Weights of a small transformer language model.
Size: 8 layers, 3 heads of 32, MLP 384 GELU, 1.12M parameters.
Training: 120M tokens, 7349 steps.
Each number is 128 + 24 x the weight over its row's rms, rounded and kept within 0 to 255. Layers, rows and columns count from 0. Numbers have three digits each. The size before them is the row's rms in percent of the matrix's.

# layer 3 MLP up, 384x96, rms 0.536, rows 66-138, columns 0-95
082:142118124172141137160099127119149115115130149147081115126165132072104120157155114132132114126138125136166112091151111124099127187144109133095137134083128111112148114065166082128089155137170119134106127139147184113132122085141141126190143126131136110148113130120118127094149107126126124099
094:135137126114129173147127132107116150160140152098142112133148135100150109142099150087164080144136137117128155079126103143094141090106092170120138143107167117142107158123133121101170146150122174119082076175107113144125107131102119098124149129113141153138133128138122095136119141178083102153
102:139123098128145162133102149112160121089106129153134090092110134158145148143129083122141188158102172120161132061100113098104163128112139104085132170148153115123163074143125141126116089084140126109129098149115128131154143139153161145122119118151111104139154113137123156126123137090132135120
097:083121097127145139129106136138111114148135132073108150109122112140151108160121125140160146127123149116162111145082163115110149091141120134098122096147154081161127170092137170160147144134140140129144140140118113166164084099148147106124105164119091117114124176158112117104118107083136158090
101:180198121126138131142142163144144126125157119110169093163126172105122106123113112147166131113152104112120119132161129155113143091168093137090105106120107122133143108147106116112169112132128138128117117106149099117145139158130128121126097090122095165123132169128113113140095083119092099071
103:108113123116128117101163138133155116145163126132146177117149109139124111175139116105126116063135150147129170093076078178119154121148104116165130114134145121108117144157127126131123136105113137165111146132130153136108132135121077148132113151090165143132173148128125086152115107132155113066
096:164125130130110142078104142154132136134174147172119156117167112083122140114101144116135152133147127121118103123108075177131122127121159142093159146114104153121135115140109078072155147137151108073129111125138094118128135131106166150086147124108110184125139153121149124101143130157133150100
088:113149084089135190137141123146095096105138152119100107115194161105117155155175123168148163109167170108131110143155113101143147120139082162084114148126130124132097123114130136107150147074136143108140103115119122155139125134118116133151136119124139131143113111138106135094140115109165082122
095:130096136122135148154136103100117145126122139113094110085166158144134117108150138120112104118149142171133117121139125144093107072111089150095129092150127168183144190153113122160094151121103151093131101111140127135105180174128140105109143086144114165130094142135143118149132155143132144120
090:133124126129132083144153181112118145122133093160135118139175129110157101128138127175111102115148159118123165134105080093161084158126066124112152150118128155097126127159094139108138118168101119154158116135142155136099123104109143170078137143156150114105124175113132134117148105129113128110
095:119124100114079158118161138129116125130133137110160143120125120123099105150112138123111120145100145149089150116121102127106149146131137094128099134092132109098138138188100154101165101184108157156130140146100177122115154136138107088060129122147122118140147146117124158138118075097088155157
114:120165136130133144153147147167112151159151166152109156078128126125080124151106157151140117112148136134125080170176116119120114141135148118129112154136093144140113130164162120155173105104128113142100139179111110072099151115117123126127104116155090099117115162128141109119143069116138128095
110:104114128153126161132117105112190105105115102113121117141107144127120146098135128126134145144138149084150176134148114128121163059183127126123144162156130109137109177108160151097144093107112102096135153112172113083161113144152082105113131108113100149151152125135129103131149133121109095133
090:138109153111135135172093176112111124160152109142112131130136102118137078129141121131129089092151122146171154061144130119095152115183154118149129078145122096136146127157125108096119095100122118105108137102155110095131119116157125141082077124121132133178127111140141101139110099147148120121
104:085122121125134124132144064142185113151132161115091189134124155119131110135154079161148175069148141119119125142143133104095123141125096154128112100133078100129118139112119155129145134143147133084117097158090144095117111121127108113114109126131148117136093144111168140154125148114115166142
102:144145157158157122107130107112130170157122133119135139092102140146131148078111139107123089112167132161127090108148130129139132129118126145095140138103174102139153143109135166176107128125155122076141084110088136090115090160167136126129114125107102116160161127136135096066103135116096117106
089:129149141137147157141086161139146162101108090120159102137110152137098080171124116114129143100177122140164110109131129107143144173087127107123124136150125136176156107116126099098188090169146132135097128113118125124176126153122149089125097091103149111119153121135126134100151137101116097140
105:148132103122146104103145082122144115113098119116107128134140102129123117071116157142105152119101169131119135133122164149099173086120131139130134160112129130113151136126125144089135193105145113101119088169161094122093101155128158178074112118138154132141122148123120158151143105115117116183
103:106154079140166117119134138125127134137129076155184149143170101105121100174135089168108123161118122130121158115139140154127180168110093162150105138132135101099120164118151128107137163139121109172111145134127121120126116137127133101093106124116135162074087151097134140114150106124139114098
114:126157107125144132109112184145147155153108150111166104120083126142131123123138143158128176119169172127124091083115134093140109144080105117110151128132184146121147124154134074128118112149174112105128127173112097142167137131150162110106138142116148108129125135105139152104157112105087102122
097:108160123152150116162126106136103153107123180090118157122101100156100148125106123148128181120120148139167103152144124172146164064146136123141126126152109091125111165110102102172147098106130125134118083138137119121093152136164139133109073154148102128123145148115162125145127101132090132122
095:104120124161143134123089121098105129117137123141094098115128136106088137139104115178104108117103155134127156148111109143170201129091130128160147144132125153133132179170112144110134136130079142115151124108123116149132129145132118104144122172078143168179122085133142131105159151082146117145
084:100125138112125152118116125132131115124126153099077090127165130129186132160123169097143108139123133134142107098132119166098151108102135160082149137158122135126156125146113097127156104098126151080140137162082149143125090157127078114127073112116139158118136163185119140142135123089139109127
114:144074142105099076143128102127135129115158124154139135103131111146085099144138131124124100096076139139151113142152164089159102122139150131155133130162134136121169108127098142126152131156121134113166098148125101177098119138100160122118153108152075144113108105101165106157158156101162111114
106:096133134133094163112130158143172121165119097133159119108101174098095107106135099126117122175141137158136165151136105166104055091130135137147157159072120117168141118096133075129130147116113142153112104131105129133135123121154166133123135143168127124091169135124135118135157151127122129129
097:165163118140119151115125122131124115112117137101107141094130130109121175134124115131127165111079144143168155134171145158138172116094129096125145124183144121119072125092097110135141154148111137096140108122143150144121095182172138112134134144117108113173118123075134109126101090121123084105
110:150155120090137147114117166117160148094142115120128154092138130157128095119160138111084161174118115147140108118144160148157139124136137087137140159154121133116132133101094120130127105126094114120159087074136152106139113139159150140134091127158088064085117103101132093161146133100129093132
113:122146136136139142174097100142132206111135188110134151140153156157111129142125123133120109086122146160147150137109066129117105090164095128100094135134157153160115153122117138131148125129131120118099157107109121091104130121126111143131122152075136106153130131131185107161121155132111102160
100:159152121116142118113161101105121103102136141135142182112148106081114121163090132124130131047122106120148114115094101152137128150132121143135136159158185129144086131113152120139134111158146170146135136139157136073162133121122140137096072127119137115135098089109117084119158134140127113127
112:145115122127131146183071137092146101148160112136154114130147152130138093152146102097077115157177126170118088124094096106103097130129143120187133143142108141121131115129106088150134096149146133120095140101175126118145113116133139091077112151120134120119142134111175134120139130133133143169
097:125138135096130148135151097109127129115155135124115144117136152117089072153131097156142120097101162149139134148164106161136106098100109119129147128174126146136090098153194144122131141052092134120136116126126139145101119141113075156162123137112102118124133153180150126138123118127139084093
081:136172109161097114148107088127106092149177073105079089080117096153142151140122160154131115090106155145140120133124097147109143115114106124119120119139134118145139123145119137130145214132128127115146168144128104086104115133176145132120163118156152123113135121128129154124129156152128159117
110:157145121121117131111113130159154198153128164128174119147087107103131113147113144146139114120097131121117159073158126123119144102155162104106119157141081123144142110105142107128126132107155106152146145105104119128096098148119104141134152120111129151127104113162141127174179122154099061161
109:104112179130113121195150137153141121153125144122140122140118164113099155119128076116113118118161139123149138081098132145121115158163130125084098130081135122106090127133094145125115112141072127151115085134150140132186130125152137080100104099119102165125137146137106153154109098126116139106
114:158133105096154180107136149189112134132119139135168131144108148118120082147169106122080144152095124150152113130110150081078132156146158116116142161143086118143136079131125122087161110086132091121103134115147112137139116150136134130123104090088107148099097129130143151115124150129130123158
099:144120137127139141150087170173138119111131113083114125159118168097118111105151107134123171126145136142134145124160103147105168131127078159083137144111148136129131142110121133102097096148174135119183117123091080146174124099151123126121103094109134135122134116118123106138090157127064121101
088:146116108114133137102109149128154166139124187141161117134143146127156119144082116121121164166159162109126128164088155089116131114145149158130166122145100139128140105109155076186193115145086106158122101114093103102117108132108133146131118131145155121135106133122109093121145149125136156104
101:151113156136123112161137170123107102117129131125151159107112127110145074146112094130153159104168131165105126081153085116144135158155151101080087149139123103130110126120160125110140127090090109106100161112119178142098155129122110106114142069121129095128144092128125088143130165138120138125
100:165117143154134117098165115082153157100123120117119115094174123113093124110094138140107167127142133105134093080138149168111098159108140109139122124117134108158146149118121140128129102135131199129164107138138158149092112138122145103130136157133079066130129156129172128114157106139164109137
104:108139156096133129109136136101185144116152100125146113106182156158140171139165121124153139153103142150162124129138120140158133128175117149124071120155145154144100129108107169128105153102148106128130120121120137140127108113166094092121115124122117125111108083091168110118083119095167097096
103:128100107150135144162115153151135135129124132110138106105132177120102111090104107131095115091092127114109147116153189157129112122188142151129094092119127115179125152147151109149108133143160135159100104117140140156120119097099140090125117121098093119162150102176130077109144135101158129144
095:146172143105161146093112131128147168171136118127134131141099144110112108129102129148136139129119125140151062131071123143079158105141130147131129145161089112151119092105125143142159120103099138089114124150128140134108160127074192095167149121152110147125148128103104146131155118128152165143
094:151125169151170114090195130140115148124119138122144113125091129111113128106129116135132103158133098135115153120121142149163122125174112151087139157146114127130096135174120162102124090121174138089148143126144178134105166138124165101076118156112114106114139143154138106085141099108098150108
088:131145152133131091134161083110122179086120112084142181095099150125145104144161106145122168146110123156099107113071122149135103169119113102160124146152129125115114121146151163146098150154143125129178158131165163137135136140101120119152120135103125123122136113123119146156169112086153111094
098:137123124121120122110143093139104097111172151134147138132096115126120105122131106126127191094176134165121110133085131110160143134085092120153112150177140125147138157166130146069111101177135163128117132112138119136132121126137088158122142087120089105139121085104177101109151146153133122119
103:148129133132094123185141136110155133153158150097159151114141157104094142109111119151103116082098097142115109125158130098102135102152163157110097129151123105147117130135157117078128100181115154078142099158106163153122138098125100139123106097154112169164126128094118118127141148126096115096
099:158171084113150125109140128138131132160131146127172103111082137115112104163107127073145111106133134140103090109093122123113146124101164175108146128116114165146129127126146152109155111146077101157115133124164109101131150121080142133138110105126141169106106108098156162145167126125170107162
107:122153133133202148128103153167151124121131155137129104112087121147127140105146106149150140097128135185097187151147118140097147130121147132114138129127137108116108113146097143153146095155129125082178119120114154106164080100123118126133058097153119132098114126119153132171134125106115129128
099:142098118115115097100159102146132114120128116124134119177139142089154143109118103106122143107106141123128147110136147150108138204134127146137122149120133145112124144106143118144122102157114137187129141150138173115163140109128108081101118137071092160133089111122173093151148104133155137064
075:107118137155123132116136138147117139101092122103152113119094131118111101145169149098143132146143140133103119152113120119159138124171184122115146141111107155155137110146068141188110129118157084149151173123143180086069122142145152118102135127167121116083100117138123105116135154121138137165
103:162147136152171146147124132125120131135144186075122138148117108131119098095126138147106137141120142150130151139113115097114102080111106066150108119099145103147127152100123138132100186161146106187164128129122109141092095132140157141117086135109107159109110105117145129126160133140168098154
088:140068169121135125161136132133118139119125102133116137136145135136120102102108140143121109126099154096131088165102121127151125124111153135107123110128104189135153109117076137133158166123074126112149116193110154154101091106118160099141097144168120140136147136117165157119138067121109152128
102:179147136109133175146146129117146130113111175139147136082133117096109146174154132081104115128141105116163136120153128116118172152161151104128132169127133115140097112137127147126121129098103130108153116146114096182088137161109164136111073125116092137084126116104148118132133166108094108160
106:102102136153063134144126147114151142140164117153111127114135147126133092151119130168113132147158153144112154093136055101135101151083109093166138115139134110151111125139154095091162103126132152133158140101150136123171114142146100118126116140172116141134130091100177148166133148119118095138
097:151158179131146124112138134131124152107079115127101103097140142111132143116159164100144098162115149128147166155123115118134087116158125137143129146139121161145144125202110109151147164093127124134179100140101116156137097136150141140123129141090131095131162104156134110136099120089096142067
095:136104146123165108127164123138131138145147135130157139145132144072121130115124110109085167141106119153118121133107094144121144105156137123138139189169131157160107168131134097097096063141085125116117106112108114116141178145117100095133133143145128143143121118108157151172153132098085107085
099:142114136104127118144125131148151132119113157148124090146170131106084127149145164097129117152119135144133113116128135113123119154145142136116172116129153150125166167141081126159103098180144135135121144086082078139102105099101096105145103108153126133101162080171158118104147107110151121178
100:108160134113170107122117098118138127066163150117091123104121101120127131131137155169081119149124146150095150138147073116129130158105168155156125080114133119157112129124116120160149134115127181151152149122143121124121144123139132110095150170081161149099159140130118152133134095107167145088
091:108069116157145084126130141143167144156122109165173114086108140151123155104088116126158141150121120156133135095127112112135114107152125091104115092098160165136151148136109130080103103110129121107118141147136122171126080153155120144155128120104159126089149167132164145141133115120075123110
089:099145100137123128111080105132127126084133142131078115130136132119089171087100141114136155127152101118158068168143113118128153125144106145140126124166137144145174154139112096158119136121115139105122123098132102164099106111119169181115174149137113139150148117105174093114129095094131105136
102:143104139125148156132083131129161117179170142099163113112150133103072113116100098097095138161122137150145127098144118082106116083110140105143112172143116089117081095126155147124120089157091127154156127136154129139129134147132099148110115152096130148083147100107161143123152144133121124149
099:065127143111144136115150118122139127122107143125099162097136111094137111164095127112121121143127116134149148171149124139148170137164126096124098117104123135181139102129136125127196085118117158079146162101105111109138120115141109127095158130120115154129118143113148149157179147075127088156
096:106130124047156095142158121139139151128109124075109134109104087161130131169116136163151089103144117148122089156102104127126152130112147113133132126111131145133151157112104141092079100129127170127141141137095153135119140133141136144096122117165139124117107131133142108183105172100184131125
101:098138095159109159119133150122140185138131122145161122130114096118104156135131136143116143114190120123140148106075091157070145158188129117137142142114119130122179142133113094137137124134118160123164152121137150160094106159134117109131158169158131126107105133140111072121100096105144124127
097:159133123087151140097140134143119106129119142099106162161097127070127127177089127148096138120158121086120131151167123129118149115162125099120143175140152168107125140146083121115114136105146139159156145136126122138127103097157164144119192110105152104117092103105125159133095078116134139124
102:107155135117142134131135114141170112102155128089151167124138144150110119116124173132109130160128142110106135158111120101112074123151110125191137187110079097138173104109148157154133128078133124100118101089107103156151140145120148144135134128115111175114120088098125168136111142121147107150
100:124188135170123123118109121112147153110138116112143107117142147139129090116097121141149114127082167097139106163148087153084097133127113124084115128109172114136123059166150151145159130131150132150174139132107150105146112109130135121126157119086102123123149130123158183094132100121127094142
095:086160092138158187147123083104141147140133105122121164090151094144152096080107127105153162120108107156141154122122131117101112071140104113151165123187138120140100110143124142119141125110118149118121116140137161105143082160133146134127099125124108105145124127170151114153168120150129155157
116:154132101122091151124092113159147119173145128112132131143167137113161140109089144135150114113142160123103141136167108090102112094143141167111123141091106107138126129104174152103109123140135129100119141193093125097068154095139103157148151131092083111113111120158124139122159100118129142109
092:152115096159117065133149157142137169140139132123142176120107143109095150128122101160162143136101103164156111110137128143099164121116134120142097131121139123153115109082115109110118136092158202080131156090144140153124103117106106141134115139111148120089155146147097103149140111109096125098
101:087147138117106101178138150143140119107161124132163093167092128126101124134073148108084108115167130130138130122099103148086144125113149130140128142094082136112158145105106144145119160173163148139132116106152155139138102154136125108137119125138123139156119130091128127210124095139164154139
102:081118129091148094138103106174092138141078124070136145119134171153157090131077161173095128127109105131143131130161140148144121146164155097131108165122165129151134157135138114131124124138151095156156132108114127164113109094097129138112140125146100147155125114131096087111137122142159113150
095:138100128086138123089140160146153102117121149127177147130117144096101134120139120109120136146148125125172129110096132102126136126119095151148122220160119149077099115118134094120182125132104124115133093101145165117105089149170114102132125117125131083118121164135091127116117146154149114148
# layer 3 MLP down (transposed), 384x96, rms 0.524, rows 66-137, columns 0-95
085:117135165131127121077111133109144139138130139143139111134155124148082113113109130131128138110118117123121127106103099131104151118130105177128136151174129073137130159096136161142162169115126110168171138123100105091082105164109115144148139147102144123152157155118092163167100150141060122150
097:102156154143135110115117110126181128146121154105095108104090124152123113139117114161087132134113148149114101162125167062121121165091115149114131126086129096124131108141155167136110112165147132147126123137110181142146125132164141132108115121130089136170173099145098115120168101092115132087
100:115122116137117124134130093125139095196097111127129177089094150096090103089136173132100106107168104098139125167157141131114125123140141127132134146136133145122101172151149132147152162167161145131104101161079123146146091098111121129137086112122158130147137112127092111129116112139127169162
105:142141151151156077159092105117118113169139121143113113132124102163140115084177118144080095106131166085118143139104113116121104100085124124156093151100097157169134148124151094155155154111116125123140115095133157162120110111167143119157125121176142133107150130134158104147122149106133160110
107:137148099127141132101113105086128123114109113106173142142090098126154095147162108096165147149151163165125129127127125086090121125059148152157127122100121120149127136087124116116154124101152126160147117173104073137139117132138134134186129079171118131168138142126096145128134130132140141131
116:120126183140150121106117101148110085112141065134131107137076139110151105130152112105147092134154161145101140097126153133127155170126133134107118128142168123156100158140113176136104176135128123127152135123151161157111107107114159100119149110093107130108123110145060099141151159154120120127
091:078086121140119110118123170125137116116112114174134133101105131138145105129149133124133142114145116089115134128074155152103091123095131121118129137155128112096105126150124138146107144119101121186156136166109114146182146148122101079118149143135118121166099142178101159125081156179133139159
089:136145123146169110127177134137143148099133095103137118129155091140173110097109132106095125114156100118183145088143120172146103071133160123128169132147156162099103172138096137132112145114141140147134097113101102124116111104110103156130104105122135108120140093149101139137125089181136154134
096:130108128097140131100169104140121185102145165164115100126164109137157141100125128127165126162166114154142152120133131139140122137110128113149111120166147097112069103139086120130164137154095112128082079138138128119116143110101105115151128116114095116071146159123148148160129157087111152108
091:164166094111150123115129116161132115041150137128115127130126102103149138156113127136136146130091149175117124099117153127150119108162152075128161137139130108117112134106155179165109155131163109079084127134137114169162132157141120133152106087139086116127135113142126122101114126120126111163
097:135134136149148104154167136153121149092116163131146111100132069141077130097113156102148070124145154111148076171143122094121151166133181080082150101121139149138097131151133140120145138123134129115136115144106124096113104131149100145130156125101121135141122119116161173133126165130111105110
132:103114112151161150125063081167105118114125125135133138153122099111151125079175143157069136146130125144163136118110120100137134159128151126137122140106113147154167122128162103130109137125115126098122137113138140158141187106152144133108158113097088127079110123119119150082168097121138163137
108:157128137129127195143165168086142133138168158097169152146156086142098136120131122122147128142119116139069110119118097088134153117115151105118107093107112157159116085108126167137099125129093096115097128145111127117135130140179132108128111103115120102141121114088153141157148114172151151123
094:086141127139093098142152081132122160120123119143113103117163110137155145120161130141100149089154125140097110116152136100107158114073139130115119119141149134107082111167165155158135111132150136103098128136150120124152181099135106119200115132164109148093133126152120153118088148114103164142
101:126129136083095142124119130101109110152163122112110135063140119154146150135105130104130133129099125134106124155137146106141123134132128092135131131139121138134099141143159180169080163175119140113175144124091093163116148115156177118130116139147129107080131088111086176173115145114138103128
111:101162178083135111180145105127119122213085116116133166077120142128137118136099101127112133128166156126070136149131077149152133157132135109132163114102115112107158110136117124113150141132117155115128115136129126133132120110125103123131102142093145151097125137093131178106139147133153098140
091:146097142153114113154153104127140163119128102084111115148120132123137186117147140166150126115138155130114129175143131114136128091107147102094104122161090141085105111135139121152142132081109152139158175166124175140157097136069098081116103120132116162113116126095152143144103152147138123114
089:120134150111118138144122151179136130158149175094136147141094141143122116193098104162157121115100139152114108066116134138113128131150117109120138121153143089154136118150139141123107100102148073084154147139084188134153114138093110151150091094146113142141142130104131123096140125105113106131
101:127096105138131136112119102143149130154126132116131140165165121142140156103125123099135120186125126147123063121110140156140123136128128095120092064130142102091075138105140090112121134166153130141088088129149163113117113140119143130151212162159144150143132096126125106139141133109143146140
106:112157111179127160114101196111166120183092152158117123091129103141118152111124098091105176102138119127119150154134121111159088113131101133144147110145123163162127100119093094118150128114105146111117139135082127143111095149111123164148144109127146145145161098130128117151151133086116150115
101:144121095128130136128106109169130116108110119137149133130104143095151124151124113143118099155168105158182163129152131146173112102085152113128151149078110190149158154087135110135127166140138169094120144127120122126141109090167100122126151121126121133115083111151119122103087110127090111084
090:114130142108134118148141158083106117175107174117170127130159116128136129131154128142093140152114123125115108111144108149103128156109170130132164135114159109129147100121121092149160106137121152091145171107188096123101105173146146112095126130073096085121097131093105120150134130103136158154
080:136114149122082140086148145149133136165092095143126145122115150170079141129144120149091147107147070114128122153117169149116142127151104113163121136085118147117142119111112130137153118119054114145148118115161143107113092133084158133153147139125180099154138100116148110148111118144128171144
111:138106132139156141096174138147100116170103122119102095123161111097101088146139159129176134083130186133095129141110140112073139141094115136107119123144166121155129105176127118134176123128091104112111143117122153102141145155095163178127139133115125095128109090143123112139128131127153113159
114:169081076114111118128130126092094169101071111158120114152079136102122103108135142129139127140145113151153154075118151118107139113135117113138113106141106152088103126117129108101107164128129146112170127132150113131155150160113149138107158110197123147144117149119162144113145151115141173127
095:134122139159160104081111160155107127110149088137161141116146159135099143136088119114126078076171124160144117142134111142164147131096155103137119162084183090071108118110134130170127134108141129132113113098135095133105136116079134135120159145126158129116134131157120129127154127156125116163
116:162151151105165095096178136105127149171131092115130081099119144127133124108148113118153118136132143117149132162132146133151103131116142079063130114142185105150116117130093147099143140186137150125128136120129155126150098129152120106099113093100118098119096144107104124141190154130121133118
123:133143101092165106082134196121144128114136104109121100144118187122141161136134113152097148078133118126111174124132151127142115124159114148141142137120156142126125152150120162136122119116088095127093119112139158166153104161132119078085140127126127081154147155147126150107108118070113112136
101:131071162112130128092134119126147151149115100116119135159125177176126105146120109106150159149145140121110120130130130132146125100131086160091139111134155070073091110134094114142163137141097097116154123087103147094132125153165156135104124167158135161131116129100128134143111146129178155121
110:118103122158078124153137132100148086086156148147130104105100112117121170134069130084131132163140123162152141153146146113139121125110161098111162128099153109107135153141178128131093136086137131159121107135164144122109103108151106119121110169139139121125106118164125160076159159144117099111
097:136123153148111120091124151125118104197127146122158150133136136160166138111085101117136128148106137129147140102089157110107115134180108116152158163116092125162099127134123119175138118079081098101100134149131168131141135155140145107094136172099127112143147103113115106140130137173106134088
075:119128118088208146139122171127160135157102186126182128160118170148102144105157153120128132146115146149145139103095155091106100125130126089144088130149127120099128122111159119098124084133108139150113097148178158155150129119103110110118108130118107102133129103132124090134121125097123127141
119:136125123072125140124115118100148146145161124131163093119113149158092140182133138110144124118138139140115121145133112130128123130145124155126113129130112114089108168115156095120166153114139128135083133152127170135117115061172144118160164084102088130108138168126153156107097105094171086111
120:163118131164133115078140136120112089124150101166158101110159186121096159115111172125115105126165130125154128089145160096108156130146139124128116160075102097119130095115156127087127110150132155159096135152107174144110110109115102132147155109155100150151123105134091123117140151110135152114
119:128181078124136123174133141160108135118104116103124133162181136101086142160143144122133111158135128113135131098104102138152141122114092102128116115149114137167113134113103074107166093112118144134112118115157129156109129146120156111138165140143118155106082099168138124105134119072156177104
107:133108083117107145101125101121135082089105111131155129163159101107118154108142142151155135156142115154122173136125109107116113136092088092131147132137150082142100124149122110124147185122159119106145169127099167149128120143087146145149159124124099104119099145099178118129153119186114155126
085:165125108126126165089117136104105120155147095135127116090120148182110164100109117148115135110156066149142139150176159119135100119087125127098104155154124173159122152135107134081110147159116137111107146118137149156153131108106147087084133141093127117163131129133115117115135132135089103172
109:184139113142095128125095136106138115116109094139107133139086168131141114153113140152082146143107161157108099172181126148136154139100093129107130121128113150140119089090149146121116106122111113134119151103113120128105164153111165140173158107137117105132105179080137098178129131162133129142
106:150104155121121147111132161112131121177122135092134143107106085100144170136160179103096115111123154136146101176111125112160139186101098165107082143114116172128161126137098127132124171137109117081121113147091152118138105100116134117102131125171116105140111138137110098141126147113099110151
121:105112158137109121105137165137103163075101144118160095116121128117137130184156136124105158112153109150099126144096164124175125070086143126121133137102111136113134115126130106140138130130102093121119134098156189151128154130152127177126116144093169143128138096146118132083150131112111103172
106:064134151129150119102100100117113139172137139120112146117113123137160127132144146108086140161088133157134163148129134165106079109116093124122120139087091150146144117144160139114153116096123142143076120162112091151120159113108176117148160160116097110105107149103126153150161154148140100145
101:179111139137142149174169137149160137099134134146133124112072133134148123132158120135111108166097147172111108129133112124113131116103119112120112103152103120175087132102125155068094179166142101120128128111130083138117141143153121118125120146077129094106153112140168186118115118129115118137
091:130103152145115080105156117075155140186105109137106093120127135144156152139134132160075118133122118108152093117121121147135141175110123144123114157141126128142139100103104139154136097151150122123094145102136121104063109102171160139141132144092152142154131157090122138133085167127153150157
080:078122109171107104109157114103122107190148108170111125141135140127123120098130118120098104122099103168155126171109161129141134080143117136114112084095153123125144146122114179089130152124177110116106147146109130140125101141118100152136134155161115117164126175125118116170090096144147123135
098:132112135118145137094121063125085114121128109095137133127111156111117162090122116144130156163150132157152137158108138142138112165148104106136105138155121140130135089079153116123092143164107185149112088099161096148114109127126143122110143140153093152130145135161112089178125159142101171113
105:161093124124102104138147110106130137111134181108150147111083138150114096117116126109108117096134129122154149176182175094130124106152125134144128089086134126161124173141147143089129118132157090123118124104110145139130127106097142146158136091147190161120067154132123122127102148122134126108
102:145077156098143143157122141153093103155148149086095117127168144119116127099109118114115121129160144123112091157145138137070122115148125148191136094140100156127116112161123093158148133095162073084105105111132141165131099104103141132143129119130153121128163137138136141091129148151110165131
113:142152099162120120095098127137132123175098122155114088128131137124140154112087164143116144122138148096062106130149141134154118144115174146089135133158157124201118116093158119160134135135108099125115113127126135117081078113170120149113122096155107147146144121124158137145095156137115098134
095:149112110083102112114168164144097107104148120143115091144134132131141141140099118137127151126112132108155151145121138164106158116116125130134180064113155163178151164113140098121122111153114092098118088150078127145140131166140147127130179117133159112140106144165102076128112140114112138105
080:126135155114166142123101153070141096137126172106149134142150148138135125098109166174128108131122155129144176110133142125095153157105118134120130098111142145095128100113087107143158096140161105169110150145132152135131119097145126110107079165088125141152163131091126107128084091121121157093
107:090119141120101094127132171091161115134152091101098122117142162121092172164150118117117146085135133118123125120100137133098078084122113146127145137134121088105156115185095136152152171131134103110145122184116165108132151162119120143125171147138142137102109138160155131086124129131136149110
087:107143068142110099169109117109091183125138112125126114138129105120165121122155141104141120151124125147085161101144146102113139108133107167160127171144139094110155164150136119149104126111099121112117117129134093090128097131076094154149116116130165138088104145176159167140158147150118117136
107:146142141122141116127149105085108144121139111145107200127174069125114114138108099077069104122155122092160113154149152193107123129124130109132129113111133162118112125143095140129149140121116122122132106114133173152112164126134163127098151131119163100111150098138116106121164140107110149162
105:130134150122164113124141128124123155081087132100155082139082132137141108148148104155197087114120127117150156120144159115163172154148096119122110130117077113161112108119140092112114130141133144144152096123085134121105115116133160132156130088113146158102096153184132133145127125135100104151
101:131110125165144113110127132163116136119112103168174148130159136138160103170127132104133169128104093102142097102131109133161132135116126145113099119119135115151156142116080136133123101121147165100113091058160101156110114153108126088157122116131118138114084139106152143181150177156128120159
099:121132113128110095127123125130132115134096111138129131136130172106112146091182148156121141121094118093100128139107150171177111114189127149103141144082123091097160158133164148181126139140127125129170103126145113082128127091121180170148123142112133129122100116159104124131119103136105082136
110:161081149161120147090114099130127113129131121133093163134134140150148129133119135088109145107118112124165175172119158121103079143124105160098126124142121159132164138123091117168103106084120132105174103136084156159123122130093106109144129151098130161137106106173148158136130097118159137101
097:126149113140113090083122101128101127172084103166145116091096151110126155082130154084141170107115134151157149122096157127135150126152133110112084161122132113126150131152130112126153112134110097147137125125121136108147112121071153146126149098145173096138100144108122129122148169119110195142
092:124133144095103116094093122138152103115120160083138139128137124128097108093146123150160133111146148137135149128109159165109127147150135161122135133156155111134146168115141138120144135164073099094087105122177133136134173142137138119068130105161072131160102084122123135137164078140141111127
085:161129156159150136147145128089103105088127089103124155152105119114093123107168105116149143150130146138139153122151149101092111142122151152125144114125106106068125116160152148164125138137131135140091105139133159082108176113104130098135113144156142070101173114137097122093147134151141178126
123:141133142130128143098146109138130094115122128142117061168126105153138140130155146135116151124076153167120073119154137136157109144135127164112137160127158098106164091145108133083167125108109184134149144099147159085115138109142122119118108150142068089138110146120163108116108110117128129146
095:160151108108113120123124167108083094122140113109140124145116152108141104126099136164147110098098106093125172151139140159145118119157126126167105112107136085150123139105121157193130126138136167134098099164140140154122120157109110135110116117159114137089115100109145112193154086154145145086
096:085092145092116130078109087112160116151132126140112132120131094138169125125126143112115156122153169113163149133062150150104166164111072152139151151151114099134120135153130112127125121132104077122136136134155092109159155140156158089121184129137126102089119121144136142146125157117124127132
101:156141176114121143082111100132123165147093137125153103119086161153097129118098142107149100108167106111150097140135166105106131122099147146104114108108115101125146118114119115117168106154166137133127125135129121143130131127185142127140181116125117159168113139094114106141087198130131144088
095:133165119102120114114144178179084157131098123115138138080171151115112119154129111086163127132104093115104163151119159122147103121184154143110103145131152109118160116100133095075117117149154144124117137146132156111127124137174148143151131125150147111109135142147107099132112133060127110114
102:187092124141094151081141118083135139139110142163118138148110128101155153177112150125091144123156099110124122095120130136136154086088127135173104144133180135135103099107105127127106113107131127143125167146090108090127131135144167142162116109130164107178110137108149150148128127094112133159
095:122111121150070120098105170112122117107100127132155113119153115128130141092074150175105114157119123112115118117108149136145168099124113112094108134129149162106149182104099127127157114089168145131105144124113130131118133159141165137148112125182183131149122127090127121143171142123167124087
087:134103181124117139078124120129101156154115168129157149139124168131080138133123126115109177119133152147109072138102127148123151159146117129134088127095142147105098151114130091146129136135101095166119141121146115090117160105099128130105177184108168122136145106098121137124109117087167134119
116:163140130149133137093088136107118116079121118122101113128151094124160162123137074105157109111136140132110127121134122138144114170100144107127135134188092136118135146110162143137106099168139142153092119167099082127164134114174106134141145132135158116157122121090202123150100116108134112139
098:088122106141129108134142106122133138136091139143136133168115147124116096091140106159160134090137121064176128173169133094124152179128120149173129104127108116128126064125141109142149141119118145121124139088140072131148106125109136099136128103103138148117132158134134113184136160134104168118
096:135123093115138110111133145117137101159118101137139080120176140130133133157101141140121148122121097180083144112163138129130130108101125117115094104125121193138141109131148131113167125143141135145128192156148141113144153138154098120136104178159127076141097072114113081133133128129086129115
098:129116121117132131120132094122136138132144131160101118114105144153150164095110148084128114150128125140127108151152155131136074109128177118183189116139107122109138145146147142106113137141134087108130134121126122104122226169101138117119145106155131104120140168126100094079141113102153122125